Each number is 128 + 32 x the weight over its row's rms, rounded and kept within 0 to 255. Layers, rows and columns count from 0. The size above them is the row's rms in percent of the matrix's.

# layer 15 MLP up, 2304x576, rms 0.0871, rows 1468-1520, columns 192-255
size [103  91  96  99 104  97 107 100 103 108 102  99 113  99  95 100  95  96  95  96  92 100  98 103  96  97 100 100  90  87 104 106 101  99 101  96 100  95 104  89  90 103  97 103  94  94  98  95 107 100  97 100  97]
[[127 115 175 125 142 120 146 153 102  89 195  94 137 159 119  94 121  67  97 181 125 189 140  77 165 118 105 104 153 163 125 104 104 117 126 126 109 120 104  58  76 177 105 122  97  66 140 106 125 109 122 131 101 162 110 119 150 166 108 143 123 123 182 165]
 [177 116 166 125 123  94 145 131 154 145 102 114 145 148 152 163 115 118 131 174 127 144 132 255 119  55 123  68 108 129 107 104 103 147 128 146 147  68 125  90 153  93 133  98 147 139 134  88  86 107 116 125 121  99  57 128  25 131  92 128 134 106 153 144]
 [183 130 117 149  71 132 154 137 169  83 140 118 135 150 144 144 171  97 169  93  93 117 148 185 145 107 120 159 170 122 107 166 119 149 173 162 187 110 102 118 149 125 138 116 136 145 142  88 141 142 122 128 110 183 159 142 130 162  82 181 100 104 115 105]
 [114 117 139 155  97  92 170 104 102  57 186 225 163 172 169 133 100 124 161 164  94 108 178 186 102 144 134  76 104  68 176 109 171 120 124 136 169 106 130 154 133 141 101 105 166  83 139 135  89 112 148  70  71 161 109 217 171 159  95 133  95 126 137 126]
 [ 67  86  89  52  77 155 135 157  96 149 139 109 148 151  80 137 148 124  75 189 129 110  21 135 173  95 150 126 112 112 132 134 118 124 127 120 120 110 130 133 129 126 177 140 160 112 172 101 113 138  46 181  68 124 161 117  96 186 138 204 134 145  95 179]
 [167 134 154 145 160 159 110 168  99 203 155 107 113 152 103 126 105 139 129 125  79 138 157  92 104 176 129 142  93 141 149 123  91 123 123  99  76 197 117 180 172 112  97 134  91 159 201 129 131 139 163 121 162 114 128 181  86 161 151 148  85  93 103 160]
 [111 128 141  95 171 119 191 145 171 197 192 133  83  61 107 120 104 110 136 151 103 166 126 103 175 113  63  86 110 161 139  76 140  84 205 138 106  74 125 149 107 109 184 131 143 111  75 144 103 174 144 136 185  70 134 140 169 122 113  72 130 121 107 135]
 [113  85 145 150 128  70 121  14 160 124 129 128  76 109 196 133 126 160  67  90 144 141 111  81 122 160  96 130 165  72 113 164 109 139 131  48  86 101 141 122 175  66 119 115 159 132  73 180 199 163 118  57 154 181 145 153 138 111 149  82 111  62 101 148]
 [ 98 129 203 104 162  89 120 125 157  83 154 161 115 139 192 131 135 168 153 112  71  86 122 133 132 182 201  97 108 142 153  92 129 167 143 166 149 110 132  84 200 152  84 114 133 119 204 102 121 136 123 135 117 156 167  91 125 101 149 102 159  85 118 167]
 [103 143 149  92 167 142 133 117 124 141  95 150  83 118 132 125  76 121 201 138 127 145 126 145 128 137 153  97 113 174  70  71  77 148 128 102  94 100 154  75  84 123  89  82  97 150 151 192 210  23 129 114 129 139 141 152  72 105 179 121 114 160  67 144]
 [110 112 142 115 140  65 118 133 150 143 147 132  89  80 177 130  97 111 137  85 137 130 131 178 113 161 136 123 132 143 144 121 141 118 101 108 111 137 194 112  89 102 127 144 139 136  35 110 112  94 132  62 131  96 128  63 142 151 108  98 141  78 192 104]
 [130  97  96 153  81 112 121 123 153 126 155 146 117 179  84 144 167 141  70  54 143 180 182 130 164 124 154 122 181 173 127 129 133 139 154 104 111 128  70  98  72 116 115 101 112 137 129 109 130 145 136 109 119 137  99 120 172 144 115 139 159 135  72 123]
 [121 163  92 148 190 167 114 159  35  98 119 217 101  81 118 105  97 126 139  99 139  96 103 100 123 104  92  44 120 163 143  80 159  98 182 152  78 125 166  88 124 145 102 154  97 151 115 164 111 103 134 136 137 146  97 101 153 172 167 101 176 125 176 119]
 [134 173 146 128 113 175 201 127  89 136 122 139 100 129 151 114 127 145  89 142 136 108 102 170  86 122 121 121 143  95 115 196  94 128 132  53 100 142 127 206 138 163  71 131 158 134 135 180 116 103  57 170 158 143 133 131 141 128 158 169 104 147  49 135]
 [136 137 115  97   0  92  85 161  88  87 112 102 111 124 130 147 117 106 162 143  93 100  92 110 118 114  52 112 125 107 125 106 130 159 154 161 102 113 161  81 147 169 127 125 117 118  97 107 118 121 124 174 110 149  86 202 136 124  80 138 129 154 119 115]
 [ 85  96 133 147  68 181 192 168 186 182 111 147 100 134 132 144  93 136  97 151 126 120  98 128 163 149  59  81 149  89 108 164 140 119 153 188 104 151 127  52 168 130  86  50  99 123 108 117  99 100 145 106 130 145 141 121 104 111 152 137 135 132 111 164]
 [132 156  51  97 142 128 154 109 150  96 147 150 104 103 113 173 158 181 115 122 116 116 126 133 174 147 112 113  92  85 138 134 104 222 161 196  96 107 143 124 116 175  82 103 138 131 136 163 132 128 148 141  98 133 103 119 154  88  28 167 123 124 166  80]
 [ 92 137 112 106 113 141  92 141  87 124 163 145 172 168 169 107 129 108 142  72 151 172 121 185  95 109 164  93  97 126 119 142  59  60 123  71  67 160  99 104  90 122 113  87 121 128 161 157 177 108 122  78 118 143 145 145  79 151 124 123 152  88 146  67]
 [144  62 106  83 135  99 164  92 125 144  93 126 128 176 105  91  95 143 174 171 130 123 126 126 134 129 134 102 133 130 151 154 143 122 158 119 118 179 145 177  77 156 149 166 142 124 126 169 111  78 138  75 105 123 148  66  77 155 121 175 120 107 109 149]
 [132  99 143 116  42  70 159 144 149  81 132  88  38 145 127 106 111  93  50 146 177 200  96 102 147 158 158 115  87 149 133 157 129 129  97 173  95 108 178 115 121 117 168 131 109 123 166  71 145 157 137 162 151 146 137 109  84 122 131 159 140 157  81 115]
 [104 118 162 149 144 121 161 185 149  88  61 109 124 117 113 182 167 142 186  95  87 104  80 148 146 108  87 169 113  88  73 172 178 128 135  98 215 113 115 112 164 132  97 100  87 104 110 152 192  64 164 107 111 142 114 115  89  30 220 152 149 134  71  84]
 [142 136 197  69 137 127 159 130 100 109 136 133 175 122 153 161 104  88 142 137  95  88 144 193  98 144 117 125 113 168 149 136 151 151 153  79 170 113 117  72 147 119  86 115 128 120 100 121 149 148 167  90 141 106 136 132 139  66 165 144 103 149 122  99]
 [122 178 141 124 105 181 143 115 128  54 205  90  99  81  94  86 120  93 161  79 203 185  96  99 106 143 137 139  95 130 143 177 121  93 168 205 151 138 110 121 146 158 160 150 176 135 171 154 161 109  84  86 171  99 128 111 103 133  79  93 124 126 144 124]
 [ 93  89 140 134 112 151 141 140 131 145 120 119  65 115 167 143  86 202 162 126 107 146 123 103 138 109 145 147 125 142  94  88 117 121 108 144 140 119 212 130 143 142 157 126 163 117 130 124 165  44 204 110 144 122  99  93 132  41 107 101 152 132 177 157]
 [117 153 114 147 154 121  95 165  98 110 135 126  96 139 144 143  66 137 141 136 109 108  74 138 126 140 110  90 119 129 112 132  55  89 147 141 128  95 137 152 110 121 108 150 150 138  72 106 120 159 150 102 119 130 148 112 137 117  85 147 161 100 156 160]
 [115 128 123  97 104  92 154 109 102 117 170 150 124 170 184  65 143 195 169 124  75 161 160 163 144 118 101  88 161 119  82 157 137 106 171 122 136 126 127  97 104 149 116 148  95 156  65 123  99 160 140  94 173  76 195  88 121  73 102 117 115 114 112 123]
 [141 108 154   0 174 133 104 129 112 137 149  89 134 131  43 138 165 206 127 156 116 104 152 164 176 146  45 153 145 128 116 169 186  75 113 101  99 103 123  67 137 111 124 154 139 150 161 144 157 115 180 109  77 134 195 112 170 155 143 158 160 134 115  30]
 [170 144 115  78 147  75  95 114 118  68 132 182 143 131  89 179 108 101 127 145 112 109 182 192 104 184 149 157 165 151  52 148 170 150 198 148  80 144 124 104  94  90 177 173 159 154 168 138 112 156 130  98 172  80  90 107 158 156 121 129 114 107 168 158]
 [105 148  89 101 115  87 137  79  99 104  89 206  69 145 215 145  89 110 108 180  95 124  95 150  95 131 132 163 175 139 118 115 110 173 139 126 148 144 183  69  76 136 143  57 111  89 113 154 139 152 151 107 166 106 118 132  51 132  80 120 120  83 126 124]
 [132 139 132 149 167 168 119 108 105 191 191 158  92 110 135 130 137  97 135 189 125 151 131 122 129  59 140 103  92 120 107 157 140 140 198 145 143 125 126 158 135 187 106  55 115 159  97 109 130 112 110 150 204 136 126 152 113 143 208 220 106  88  99  60]
 [ 87 113 142 131 134  83  76 127 159  84 165 125 116 136 129 109 115 112 108 132 126 128 130 121 149 114 107 152 130 152 119 136 123  93 140 116 103  82 135 130 146 141 135 129 138 118  91 147 170 106 116 163 104 136 151 133  92  82  73 126 168 171 110 177]
 [132  97 114 125 133 160 138 134 106 105 183 180 162 119 160  85 161 185 168 156 104 102 156  96 124 153 133  68  75  96 113 142 117 120 174  93  45 107 211 106 111 154 108 131 115 143 124 124 115  99 150  51 103 185 147 150 102 137 138 118 108 157 153 109]
 [ 80 156 116 141 132 127  60  83 152 108 176 119 171 125 131 143 152 146 137 192  48 106 126 130 142 147 105 153 123 174 125 102  99  97 112 139 111 118 122 190 102 110 124 167 151 134 129 211 113 108  97 113  91  95  78 198  92 146  97 130 152 137 113 125]
 [132 121 140  96 106 163 128  89 127 102  85 165 120  95  92 146  95 110 119 184 120  46 172 182 205 103 127 201 109 196 116 126 156 152 101 147 146 174 188 152 131 123 115  92 137 147  48 140 145  64 132 198 102 107 123 179 179 142 154 105  99 152 131  88]
 [136 110 126 168 127 156 120 115  99  86 152 137 112 123 108 171 144 137 149 184 127 129 118 128 163 199 141 119 122 141  72  85 111 132 128 161  86  93 165 123 149  85  42 116 145 152 171 185 144 161  94 147 161 123 155 125 125 124 107 140 123 151 113 137]
 [145 149 169 111 141 177 142 188 189 142 171  89 118 124 118 127 162  98 141 163 120 117 181 147 166 142  97 103 105 111 141  99 142 113 161 111 124 155  97 119 112 132 157 125  65 116 126  87 135 103  99 115 183 128 134 130 171 134 188 124 185  96  68 105]
 [116 168  98 106 163 115 112 127 131 135 109 138  68  72 120  96 122 161 211 127 186 170 124 145 137 136 116  88 105 163 103 149 115 152 146 124  93 106 137 128 189 126 143  94 131 121 175 161 122 127 126 113  94 101  92 121 129 116 138  93 144  89 135 139]
 [117  91 100 125 132 128 151  94 150  96  93 124  88  97 179 161 169 119 180 166  94 114 145 166 119 123 166  75 101  63 103 166 167  86 105 124 137 156 153 112 172 140 146 109  88  47 140  86 170 107 191 106 166  85 130 149  81 130 111 151 117 119 105 130]
 [102 206  91 165 139 122 115  84 121 161 136 112 100 115 164 177 139  74 153 176  89 124 132 112 156 125 158 117 139 186 110 114 151 108 107 192  95 140  62 157 124 126 159 106 145 187  75 167 143 138 121 134 139 150 134 158 130  61 168 143 117  60 105 121]
 [134  75  99  49 160 152 131 113 117 177  85 139 120 200  65  93  60 193  99 145 100 110 145  85 116 173 141 141 174 104 128 134 124 109 140 131  49 142 175 163 198 154  75 139 138 149 135 109 133 147 104 118 120 160  94 122 118 119 204  86 102 118 109 136]
 [ 83 107 158 196  70 151 122 135 147 172 118 102  46  85 110  76 119 125  75 171 109 101  71 148 128 147 139 165 112  59 126  94 134 157 139 154 111 134 118  61 117  95 114 159 142 104  60 163 104 149 139 105  87  48 123 117  99 168 131 142 124 111 133  93]
 [ 92  55 166 140 127 156  84 123 144 127 109 134 134 157 132 140 166 124 108 187 154 136 113 130 138 115 187 166  61 135  97  68 140 100 128 137 114 158  84 107  98 157 124 126 117 131 100 135 141  23  96 130 105 131 166  70  37  86  88 145 152 134 113 126]
 [219  92 138 205 173 139 143 106 144 176 163 121 106 155 148 144 122  86 132 109 146 154  65 151 141 206 184 115 131  63  94  92 100 120 116 120 111  87 131 102 102  77 118  66 159 127  95 136 133 127  91 106 128 109  98 150 148 157 172 123 175  84 109 188]
 [124 121 203  97 140 111 140 157 138 131 112 119 110  86  87 143 102 147 143  35 148 139 154 155 103 162 130 130  73 128 163 145  96 113 158 125 156 139 136 110 104 160 100  93 143 138 126 134  95 212 122 122 120 159 109 138 128 143 120 180  69 105 109  95]
 [209 114 122 102 146 130 117 124 157 152 135 145 143 130 136 165  84 139 127 100 145 123 147 165 108 137 147 163 136  82 153  82 120 115 138  88  45  94 125 163 137 140 153 123 140  86 169 156 138 103 154 112 117 153 172  77 149  83  81 148 122 142 136 131]
 [106 131 114 146 132 114 139 127 101 130 148 190 128 102 144 147 124 153 113 107 201 132  74 131 136  57  68 122 117 114  91 149 105  53 119 120 128 210 137 173 140 144 122  98 153 138 113 137 135 128 126 154 129 119 119 154 111 188 173 128 169 161  96 113]
 [148 128 100  78 105 102 114 155 137 194 187 157 122 205 148 128 158 103 127 146  80 186 172 126 126 141 126 117  89 146 139 173 114 118 149  96 105 150  70 129  55 151  77 122 111 104 156 145  68 120 108 116 144  93 118 110 143 129 196 161 122 106 106 150]
 [161 185  62 111 111 113  35 118 136 114 167 197 150 113 124 110  30 113 102  81 102 163  97 226  93 158 173 120 144 124 106  71 126 112 121  84 130 167 148 183 112 117 107 141 127 122 133 108  94  80  90 135  92 178 129 143 154 142 209 138  80 169 120 106]
 [199 108 158 139 149 164 155 120 115  66 157 215  59 160  82 100 119 160 101 164 105 144 136 106 185 157 110 127 115 107 131 113  95 137  85 145 101  85  81 113 142 129 140 140 148  80 144 128 101 123 143  63 153 170 135 120 146 141 146  85 113 193 142 182]
 [136 144 104 152 148 172 134 139 131 160  73 140  53 183 149 130 112 112 124 145 127 111 101 125 135 105 153  91 172 135 161 100 150  65 158 126 174 132 177 137 109 169 191  76 124  92 152 123 126  81 109 123 123 107 197 163 134 108  73 176 131 177 164 105]
 [122  83 130 157  53 153 138 155 168 135 159 155 103 101 147 120 163 142 184 106 146 116 139 123 111 104  81 114 108 164 141 135 165 132 113  91 116 125 127 118  51 155 143  89 103 165 108 137 159 129  64 189 178 129 109 152 140 128 164 138 121 125 141 144]
 [ 79 142 132 128 170 202 174 138 155 110 180 121  93 114  95 131 158 176 110 107 100 191 112  98 131  82  97 127  38 147 106 162 102 108  71  84 156 120 113 178  68 133 141 148 119 145 167 151 124  62 117 117  91 148 145 107  82 122 138 141 130 129 104 156]
 [136  93 110  88 116 172 106 186 109  99 121 158 139 151 131 159 150 129 119 145  93 146 125 140 197 141 136 137 146 158 138 156  89 151 149 127 185  66 101 123 170 141  86  86  92 126 187 114  99 122 147 125 165 146  68 106 107 152  82  98 170 105 169 149]]
# layer 15 MLP down (transposed), 2304x576, rms 0.0937, rows 1468-1519, columns 192-255
size [100  93  94  93  93  95 102 102  96 100  96  96 109 101  92  99 108  95 109  95  95  91  93 102  99 104  95 104  92  91  98 106  97 104  99  97 100 100 100  91  98  96 110 100  99  96 101 112 102  86  97  97]
[[107 151  94 153 169 204 164 106  89  69  88 128 133 113 107 125 166 139 175  91 122 136 119 177 124 176 163 142 137 115 105  91  77 137 202  57 102 109 140 121 146 101  87 114 126 141 137 161 157  67 139 153 126 203 104 108 138 113 175  90  96 182 133 152]
 [121 124 169  95 114 111  72  97 135  91 148  97 211 144 187 200 154 179 112  89 114 109 162 150 145 172 116  91 148 143 129 154 112 107 178  92  69 113 141 187 147 146 155 152 120 112  83 126 175 137 153 117 144  91 110 160 103  71  88 108 179 155 178  90]
 [117 130 121 118 149 129 133 127 153 103 156 109 116 159 107 117 117  71 101 142 147 115 126 148 166 120 166 138 151 110 123 172 114 134 129 156  51 103 112 104 152  43 113 100 153 192 175 175 165  92  44 148  84 110 114 113 135 129  82  88  80  88  63 166]
 [151 186 112 124 154 142 143 183 143 197 121 103 162 101 134 129 150 162 135 155 153 163 160 220 148 192 102 132 127 138 155 139 156 100 148 102 128 151 181 110 203 122 150 156  90 147 170 172 131 143  87  93 109 124 140 167 105 149  50 109 112 119 157 117]
 [138  93 131 140 141  79 204 145 138  86 108 126 170 134 145 143 106 105 110 169 139 174  95 131 146 172 154 138 103 127 114 160 137 139 155 155 124 120 143 121 155 147 123 154 106 167 132 120 122 107 160 138  86 115 107  85 194 123 156  90 136 115 145 149]
 [153 137 145 141 153 126 185 113 146 125 112 158 171 137 117 137 110 153  54 153 168 184 148 119  89 121  69 151 158 101 197 139 231 159 118 147  84 129 160  98 145 157 117  60 121 116 119 151 130 136  66  75 155  99  89 114 150 170 148 154 126  73 144 126]
 [ 88  87 120 170 137 106 145 161 165 152 161 106  82 195 151 143  82 146 111 146 136 155 152  83 177 141 106 106 114 128 163 104 168 111 180 137 128  90 140 138 151 178 148 118 152 116 136 141 145  76 148 135 116 132 109  74 160 169  85  57 136 116 152 140]
 [114 126  90 155 154 130 132 158 112 150  42  73 120  63 147 158 160 158  82  94 111 152  60 153 129 109  92 163 122 132 152 102 103 151 146 127  86 155 115 115 199 118 114 111  99 101 122 122 164 129 149  57 107  99 116 137 196 126 101  40 110  37   0 164]
 [172 108 183 166  83  98 159 185  49 134 122 160 145 177 126 136  55 165 114 154 145 113 149 169 113 124 165  77 134  92 168 142  84 138 153 116 105  87 126 153 127 149 101 154 176 121  91 147 121 195 136 139 127  76 128 175 122 108 130 119 204 165 122 114]
 [160  98 133 169 109 124 109 173 110  72 117 150 141 103 155  79 195 134 157 102 126 106 162 141  80 141 122 198 152 139  89 128 126 142 148 130 123 179 155 143 122 110 126 101  95 113 141 144 177 162 175 127 128 130 106 159 102 109 127 124 134 128 137 120]
 [129  90 148 152 128  87 142 128 111 146  98 102 143 111 173 101 142 123  86 108 169 112 108 203 121 159 166 129 156 162 120 122 102 142 115 127 138  78 106 107 111 144 163 116 146 177 151 138 126 132 145 148 119 132 131  96  90 139 142 100 150 122 124 107]
 [109 155  55 132  98 172 160 176 102 123 135 117 167 110 101 102 145 159 119  46 114 118 126 132 156 108 106 188 188 124  62 115 112  76 101 122 112 162  67 125 162 101 148 122 156 126 138 113 125 164 183 145 137  50  69 145 132 126 107 175  76 135 113 134]
 [107 133 125 222 144 154 110 108 118 126  77 105 106 162 150  94 139 146 131  89 160 122  84 136 126 115 101 141 120 143 103 109 113 147 205 227 113 153 139 159 155 156 130  83 138 158 132 102 138 129 134 134 150 104 131  69 146  99 123 141  84  89 165 135]
 [158 140 100 145 177  74 117  73 133 129 133 110 134  70  86 102 163 113 110 118 170 104  97 128 160 147  78 150 141 105 127 148 162 133 120 148  78 108 111 151 121 130 162  89 139 129 113 118  65 118 110 111 137 131 165  82 149 143 130  86 126 109 135 136]
 [136 153  68 121 121 155 137  92 132 143 136  64 136  79 172 114 103 116 165 102 130  90 120 111 129 112 100 160 107 112 147 102 122 102 129 134  65 143 172 152 125 124 104 116 168 123 188 122 128 103 122 139 161 170 186 165 132  66 108 153 195 162 105 118]
 [ 86 163 105 139  99 121 162  90 117 147  79 168 129 151 153  96 154 141 180 156 113  97 125 113 145  91 162 115 121 157 101 181 209  91 178 153 138 138 160  63 128 132 160 133 131 198 138 113  76 106  96 159 162 116 158 150 118  81 152  73 146 191 124 104]
 [133 126 155 102 110 104 133 164 176  38  95  85 106 143 117 172 152 140 119 118 198 139  84 159 125 123 126 181 121  28 144  70 149 136 126  99 120  98  79 160 139 170 145 143 131 117 152 108 111  74 100 126  62  65 179 101 111  99 120  97 182 114 135 143]
 [148 170  90 146 132 137 151 140 213 144 110 184 149 122 121 140 159 106 142  99 108  83 109  68 158 159 136  90 134 145 114 118 129 141  90 111 123 146 100 131  42 190 156  51 144  77 224 134 136 170  92 137 170  89 100 108 196  56 122 118 123 137 172 116]
 [ 83 128 160 101 106 162 118 111 177 166 110  77 136  89  87  86 136 153  66 152  84  45 130  92 166  94 124 143 124  81 132 139 165  80  81 153  72 160 109 110 134 196 136 129 130  92 168 126 125 144 129 149 151 148 133 142 126 100  96 166 109 120 109 111]
 [ 91 127 154 159 116 163  62 124 146 198 147 121 122 117 131  77 136 144 132 126 116 151 186 124  72 138 128 131  91 168 125 141 149  87 135 140  92 132 136 119 102  93 119 126 121  82 163 143 160 132 147 140 112 135  98 117 118 171 161 126 165 115 157 133]
 [168 139 117 104  89 194 100 131 150 189  81 138 155 114 135 143 137 149 163 131 191 155 155 167 129 180 108 119 150 148 165 121 165 131 151  59 124 123 105  96 169 161 127 231 169 100  74  96 120 149 122 148 129 145 147 190 110 163 187 127 124 107 183  96]
 [ 99 132 137 104 148 121 131  65 159 173 149 119 129 188 126 144 214 129 151  59 126 155 113 170 154  98 139 144  57 127 164 129 190 137 203  78 109  66  67  99 140 118 165 152 114 105  93 126 108 133 115 159 103 121 168  96 137 127 132 167 107 171 133 139]
 [169 128  93 117  47 180 119  82  71 128  51 167 126  98 137 168 108 144  54 139 151 140 136 121 140  79 121 146 172 123 114 112 130 151  95 135 143 144 132 117 130 100 154 198 131 142  86 120 112  99 133 138  73 148  82 118  98 145 130 131 142 112 141 139]
 [155 187 109 133 165 132 134 104 149 125  93 160  71 133 135 166 166  81 188 160 128 110 134 171 137 147 103  80  80  93  99 150 193 149 209 113 139 130 119 196  95 133 145 135 108  89 110 112 166 136 149 151  71 114  92 134 143  77 151 113 141 119 155 114]
 [150 132 158 134 114 152  97 187 168 149 185  98 111  93 102 223 181 138  97 135 145  88 140 147 109 120 153 116 127  97 220 115 109 100 103 133 128  96 168 141 135 140 196 146 135 126  64 118 127  98 127 118 162 147  84 112 140  94 126 152 125 112 153 177]
 [145  64 186 152 201 123 172  87 148 125 110 107 145 122 105 106 182 204 155 131 122  89 158 145  90  82 101  98 137  35 136 158 125 102 139 144 205 108 109  95 145  88 143 166  32  68 173  99 130 185 114 107 164  96 135 101 185 164 148 106 227 141  91 144]
 [146 111 124  98  73 178 103 111 175 170 128 121 140  84  65  97 101 123 157 144 111 136 102 137 101  98 109  38 132 162  41 151 132 129  77  97 149 112 164 159 105 133 158 194 119  52 159 121 167 154  89 137 178 162  57 141 160 122 125 150 126 152  68 122]
 [107 180 221 170 115 175 124  67 115 105 134 163 108 152 157 134 135 161  91 148 191 128 169  76  68  76 101 159  92 162 158 116 129 140 110 116 182  68  93 108 119 105 145 155 120 125 180 143 121 119 109 133 160  99  94 128 152 103 183 111 142 128 110 131]
 [163 135 142 142 179 158 175 134 138 152 126 142 142 103 124 143 129 143 126 136 148 125 135 111 197 164 152  74 153 148 154 117 126  89 144 126 167 153  89 136 140 137 132 106  77 145 174 158 169 158 152 114 157 123 142 135 199 123 140 127 149 109 170 142]
 [183 120 168 172 135 128 107 109 101 137 129  87 132 164 177 187 141 130 170 102 149 104  71 172 118 160 102 159 120 134 127  94 168 124   0  95 145 113  97 136 165 103 138 108 164  99 181 129 129  83 105  96 120 133 139 200 128 174 139 124 199 131 117 125]
 [109  77 121 170 123 160 127 136 172  68  25  58 162 150  96  57 139  91 122 164  76 102 135 112 109 114 165 106 191 114  93 118 119 123 170 111 199  23 158 130 111 114 121 152 161 160 113 156 126 107 101 152 134 139 111 154 122 113 110 153 126 123  99 196]
 [139 104 158 118 116  49 153 126  92 114 146 123 120 153 118 171  98 101 196 182 137  77 190 131  83 121 155 132 114 162 187 108 131 113 178 103  68 114 128 175  67 118 105 204 163 132 114 101 151  97 143 139 135  88 170 161  82 109 136 155 135  79 109  60]
 [158 157 128 174 157 131 198 112 143 105 163  54 151  99 135 195 140 122  88 202  89 144 154 138  35  99 101  97 164 148 167 122 134  72  65 153  94 171 144 102 102 134 178 158 191 100 137  92 156 223 164 102 149 191 143 122 100  85 172 104 107  29  73 140]
 [159  92  97 107 134 129 158 175 103  81 105 162 132  98 106 156 137 109  95 147 154 100 105 101 186  47 134 106 181 168 151  74  21  36 107 109 103  97 124 129  29 133 135 165 133 109 175 142 134  94 116 136 114 162 150 147 115 128 143 113 126 133 144  73]
 [136 117  91 123 104 150 133  97 109 160 176 132 146 132  63 153 106 123  98 110 129 127 128 124 140 156 115 112 141 116 166 158 137 118 100 158 127 161 110 120 104 104 115 146 159  90 154 157 134 104 150 117 102 156 111 173 118  93 103 137 146 100 134 122]
 [195  99 172 160  74 134 102 109 145  98 146 127  59 119 176 133 103 124  98  88 176 139 113 149 123  98  98 133 121 133 136 142 134  59 139 119 139 107 161 115 133 127 110 121 137 130 101 152 188 130 112 175 147 142  60 123 107 148  82 191  87 105  87 125]
 [159 108 179 155 103 173 197 160 154 118 152  91 160 117 160  81 111 105 105 132 136 136  99  79  98 138 150 120 174 125 151  76 166 137 148 146 149  61 105 105 127 174 143 155 161  54 136 136  88 127 132 122 148  69 127  79 114  97 141  87 117  44 158 117]
 [103 126 109 114 175 129 135 160 127 177 107 115 152 159 152 168 123 136 128 183  92 107  94 155 113 135 127 102 163  61  47 165 180 117 153 121  97 120 114 152  83 184 106 101 138 146 152 157 136 120  89 150  65 141 163 178 116 121 145 101 188 103 180 122]
 [116 124 105 143 142 168  85 130 122 150 189  94 157 126 142 140 169 130 129 128 129 156  58 107 116 129 157 136 107 117 110 188 126 159 122 134 130 153 110 193 112  97 151 125 127 118 139 169 137 152 127 129  51  85 155 129 125 167  98 115  96 134 150  94]
 [123 130 140 138  75 116 133 181 113  90 136 163 144  96  74 152 138 123 137 122 109 102 131 173  99 145 131 255  98 170 152  85 114 146 167 166 143 139  69 115 151 154 111 110 124  72 119 111 115 136  94 151 138 116 137  85 130 168 171  83  94 160 124 125]
 [132 147 141 144 143 127 149 106 143 132  83 104 132 131 105  93 120  95 182 127 162 176  78 106 107 134 129 123  79 131 163 142 133 178 144 150 130  83  89 102 106 111 110 131  63 133  84  85 118 120 141 148 142 105 172 189 177 126 139 126 133 188 115  93]
 [128 155 126 117 129 136 158 169 153  78 168 135 149 102 134 144  97 135 157 148 114 140  83 136  97 198 190  96  91 137  77 127  92  84 173 113 111 101 114  69  69 142 174 111 156 124 163 176  97 141  91 170  53  98 123 147 156 104 164 117  77 134 165 120]
 [103  82  97 175  86 102 134 162 117 147 162 105 180 119 112 124 165  85 100 125 197 104 149 112 108  98 103  68  83 155 132 105  79 160 190 106 155 141 114  93 161 143 125 108 161  85 141 146 129 125 100 136 124 140 121 145 138 106 180 161 124 117 116 174]
 [162 145 132 115 122 129 111 181 113  67  86 145  97 101 105 161  88 102 100 142 138  63  80 127  94 135  87 122  54  98  88  76 182 111 159  75 207 144 171 153 154  75 195 129 109  77 196 152  63 141 141 122 136  65 113 109 115 116 104  67 128 105 138 131]
 [142 144 153 160 174 128 120 143 158 128 197 138 168 151 115 109  88  96 116 160 183 117 112 142 137 151  79 197 144 136 162 115 116 156 122 147 127 123 104 126 110 109 127 157 104  82 141 103 170  79 137 131 180 142 195 120   0 123 118 124 135 187 202 139]
 [ 98 149 188 141 151 197 165 149 114 132 134 142 194 128 128  26 144 121 176 203 121 156 193 129 165  73 139 125 153  91  82 103 115 111 151  97 112  72 151 108 119  81 142 150 165 129 150 132 122 186 102 167 150 150 125 104 111 112 166  98 165 180 135 188]
 [ 99 137 146 103 137 111  74 130 138 133 163 113 106 151 232  93 112 140 156 114 173 119  91 151 114  13 103 139 110 147 111 117  99 140 107 131  89  74 143  76 121 151  99 127 114 122 179 165  96 165  99 130 125 126 173 140 162 146 142  77 125 143 171 195]
 [144 126 159  76  94 101 136 104 160 150 177 102 158 153 100  83 106 142 144 162 139 122  96 167 101 164 127 179 144 100 122 144 122 126  93 124  91 143 153 115 133  99 151 142  19 104 137 109  67 152 134 101 130 142 121 124 143  98 162 146 135 161 125 105]
 [167 113 131 134 147 174 157 150  30  56 120 161 142  83 117  92 120 154 136 180 170 129 129 115 120 137 128 185  84 143 149 117 122 175  98 128 104 108 147  97  80 143 132 203 124 150 105 193 113 156  94 125 102 145 154 138 113  31  50 107 173  95 189 139]
 [181 144  56 147 118  77 141 141 132  94 166 117 140 126 135 127 154 151  53 111 147 100 144 123 165  87 161  84 139 212 145  65 130 119 150 109  70  51 134 143  58 114 100 120 140  96  66  94 160 158 133 107  80 117 161 144 110 132 178 101 132 147 179 133]
 [181 112 104 153 137  56 133 123 120 176 121 166 124 114 174 126 104 128 145 159 151  89  95 134  77 122  88 130 165  63 132 158 177 146  99 156 133 163 139 126 166  95 131 122 151  73 138 161 129 145 157 108 158  70 145  91 140 150  98 111 152  88 119 127]
 [113 152 118 142 208 209 170 109 138 132 134 129 123 135 127  75 131 115 115 123 128 155 151  70 122  94 144 100 162 165 107  80  63 114 129 100 138 161 169  88 188 130 116 132 141  92 122  89 116 110 140 130 210 185 120 139 121 120 185  85 141 124 164 150]]